Weights of a small GPT-style language model, trained from scratch on English Wikipedia.
Training: 144M tokens, 4398 steps.
Each number is 500 + 25 x the weight over its row's rms, rounded and kept within 0 to 999. Layers, rows and columns count from 0. Numbers have three digits each. The size before them is the row's rms in percent of the matrix's.

# up: layer 4 MLP up, 192x128, rms 0.0784, rows 42-48, columns 0-127
# down: layer 4 MLP down (transposed), 192x128, rms 0.0802, rows 42-48, columns 0-127
# gate: layer 4 MLP gate, 192x128, rms 0.0815, rows 43-49, columns 0-127
up42 093:501520535552522535485470518486527477580492483515508470517519481452478510455469499476526469495482495491500475483469470469460479489485476520488475507506522462494462516483487507498490524496489481535495495480527458518503506521503494537500525523540461491513516536542492525540488507532496522536523475487496514482527485565511503483499531445506490504523472511526546519512485477514495487457465
down42 096:502516449493490522495534518517483537488497506477493480533489462504479465543485442500509475498532489489511505473504507509528496534529501538502473523495515478503485495466532496532505479493506479462503484480524495522500470508482517537503462517480530471516488507452508533431472520484525465493450493513504456488458538528449486501504465462484469476520520456516513485524495452514510472545529
gate43 102:511519484492502487449532483488531535507526513522566497512500535500516498506544521454486475517508524497506497484519493508488494517498483534502503523518494494515502512491533469515483494505540513480508564499512497474514518562476506510505422521492496468470494485489492489511492536477501468478481490550444507529532538490500461474473520445531517507468533529538515479500527516484491461497452
up43 098:462482529499485519492470478469503517468490504499522513520525510437500508519537485490484471515489481584491510507472451504512526501514516503545520459531504479527490513520494482511528519506468528480464472521474509475535519485472519512499473549514464464523478473513544488502508459493526505532492494524497457486453522519524543551516531538524485497481498497508522488517530484497544530473512
down43 101:479466515492513482511539501517496490448547557484485525477537515503506556451511503496539512513489512525457492526478516518473488518480500460539499499486519508497508428532521462537495576462489499501477493457488517462521495516483506475529513511465446477482503511526479536497501475519544518482536485481469510465535488498480490504482489514505499544521482529497515499483509478504519504496489
gate44 104:465533528490495514469494496481486501530478515460517478503443493518521478498507509531504473499530507531507485505503525492428495485466487521483491458507482468469491519528475524531458493483485555532512504509497457502474515515522495516518487516527504517465510484538514484488511486497453477508549498510483472503465460490515503506469530524493464487461486423527516505462464451526512501493450
up44 104:468489488482483514532535442528471518492568488491533518538514476481480516547495523464492442506490490502482464488495517510517540476480521482485522505448466513495489543473523507488516517529463501492523520531502490484485520466501503504505512568495464513467503500522515532533416496511515520482521514514485520527548544459518482499520511465515491521492512496497492497497499478469489506480517
down44 104:538494472478531502464460502488515534475510454477475483523537486503452464476524526504576515547444501485487464493539488512556484471506503495456540500477492517503518489524529440502461510504468476498479490458503532526499479519468492523526532502501490490532518516501513532473496496528492522486494476516485547483486502502485479497534508511500504523524500541486501477487478527511542468497524
gate45 098:500527482516500509530474512471459484472532418501502481464509510516464526518500479497476486505500535542517494506478475486480514531526499512495477489501491516536512492520482497513493502513532471496489488558486506488538510496463438468498486532482447520475514494508511500485477470498512490483490514488522512471560514462520481553476490505510445537508480432508483511486535482460482535501532
up45 091:460491500488486496502458483507527490539515516481462480525545516489549529479499520521488515530538495526505503531482540499486487513461502543480467528535511486504485518478540521478505491534444496519476500520516508488512469475484477455515505467485511517491525537532435512461517559519475476512506503469532525481535510481493553527486482511500490486518491478486497476458511502453499489480557
down45 090:512492518490464465492476445503518493506543519482548498466481473471478486488518497531503498479479479512531491525482500497496485475474496442466508484479465475481519512485490478484529523504526510503526478541521539527476527471488492536474467565504461510473486501504502500501468470518557472463541516522503504534534479484518509536484510492506483496492524523556506555529467471454522507476501
gate46 107:478470526483453492494507488442481505479526492479517481471482482495507511508447491509483514498456533534471490563550488496507462493488503533535474522506520550549464470466506551498520498505499523460506503504509529495511487468503487491515484520470511474508522540486496514518491542479517535495558509493507512488485504484508496479504481458466522538492503455520448483505557488493479540507489
up46 097:472511554475501478516486454488475471495473493474483545514514518513499489483510484498511489485498494488468542513500485489473537484447495550496523528546496506545506467494497461471526495480480514471530537540508541531513483502495501455528518456489531515469497466527498487481541475457514505514452503517498517512510539520470524498528485537543512462504454532507530511511506503486492544533524
down46 097:523470531497483466496510483491516517507446480479486498492525539504533499494469499501555495455513504479482493527496494556502470495489534552454498470497551527494565512481494492492528479500494472508483521495496486473486506524492486441488471480469486532545494468518544465495506536512484512497540532505479515486507476503525440470528518479465484480524506490497484477558499493522538475506506
gate47 103:519523486498505530495480492473497517506492466462518507440507533482493506476465498495539507537510488524484508519496531477464488516448497498475468543484479525515504526515434421480530541519493496493508497482515504486479521484541523475523480502524511498554485487479468492519540522469444475501515495486538515501499489482490546475478505509510486485486473497546474450486472440497490488488500
up47 103:496461532494494450519518500488540502518544479509457506482529484472541519501503455520481473520526512479478523511491461492577546480513494476557463473506520447528518494498501527530500511530516476474501489526484556473515501496520499497500518475481485499538472532451475474481481482521492476494511484515463479489500518500508485514501514532510476457505539545472490521542474484488522505517521
down47 103:508530475485477485480499494466485510496537557481504484495544510478490493492511465485483527523506498521494489526486514471462484480544524502512509487483517503469497455486488506535529480477490501495521480483566496527499478469471514467466469521495522492488515535501470480497467500485542541506502559456478457497455506527510526445512517491463502519470474458476483515487521467561506546475502
gate48 098:535453474508456466504503545525516544479532509480469527498506527490498474459510474509468507505444516521478503494478479549530520476486503515510523544501502498492502476469558476489490478542531480508535488501483461485497498535516514477479493513461513456513545522465525461486484515464508477462518492467468531507498525513476494499528473531530472468464511504493494488453520519474502470514479
up48 092:470460477504497501492473506477490465506469514514523539504488498506561495480523525503513483492508510487508554546488489500534470474479485507536531488484555537466483485480523467522504503496476493479467547491535496511511468516501501513530505484493499504533513467547504486490458510525488493514473542576474469514502483542479535468511530478546518523515482478486477481535469502535522492484551
down48 093:507496522494525496480491502497519541495468486522525462493498481478502504438496532517535492465552506524469470493524522478550547539503484477482462539550495479517516471498489536502498537511465512500513486456467516516524503496487506505492542490522498500489476538446522506495470438492556489520496509445509469487527530537464458493504499510509495524521538500504506534497540495486481519507510
gate49 098:515535502507503489505507490468461479452510517475521498512593521481474491510472494506477507464453515475505496499485477539548501469516472530519501515491470503504543457482501500545456515489486492516487470520460513481529523518518463513512500508510500503535473495511505504508491544445501452481542528499488491493508472505503461497507514494496509502537430541477539533496475497536497492475479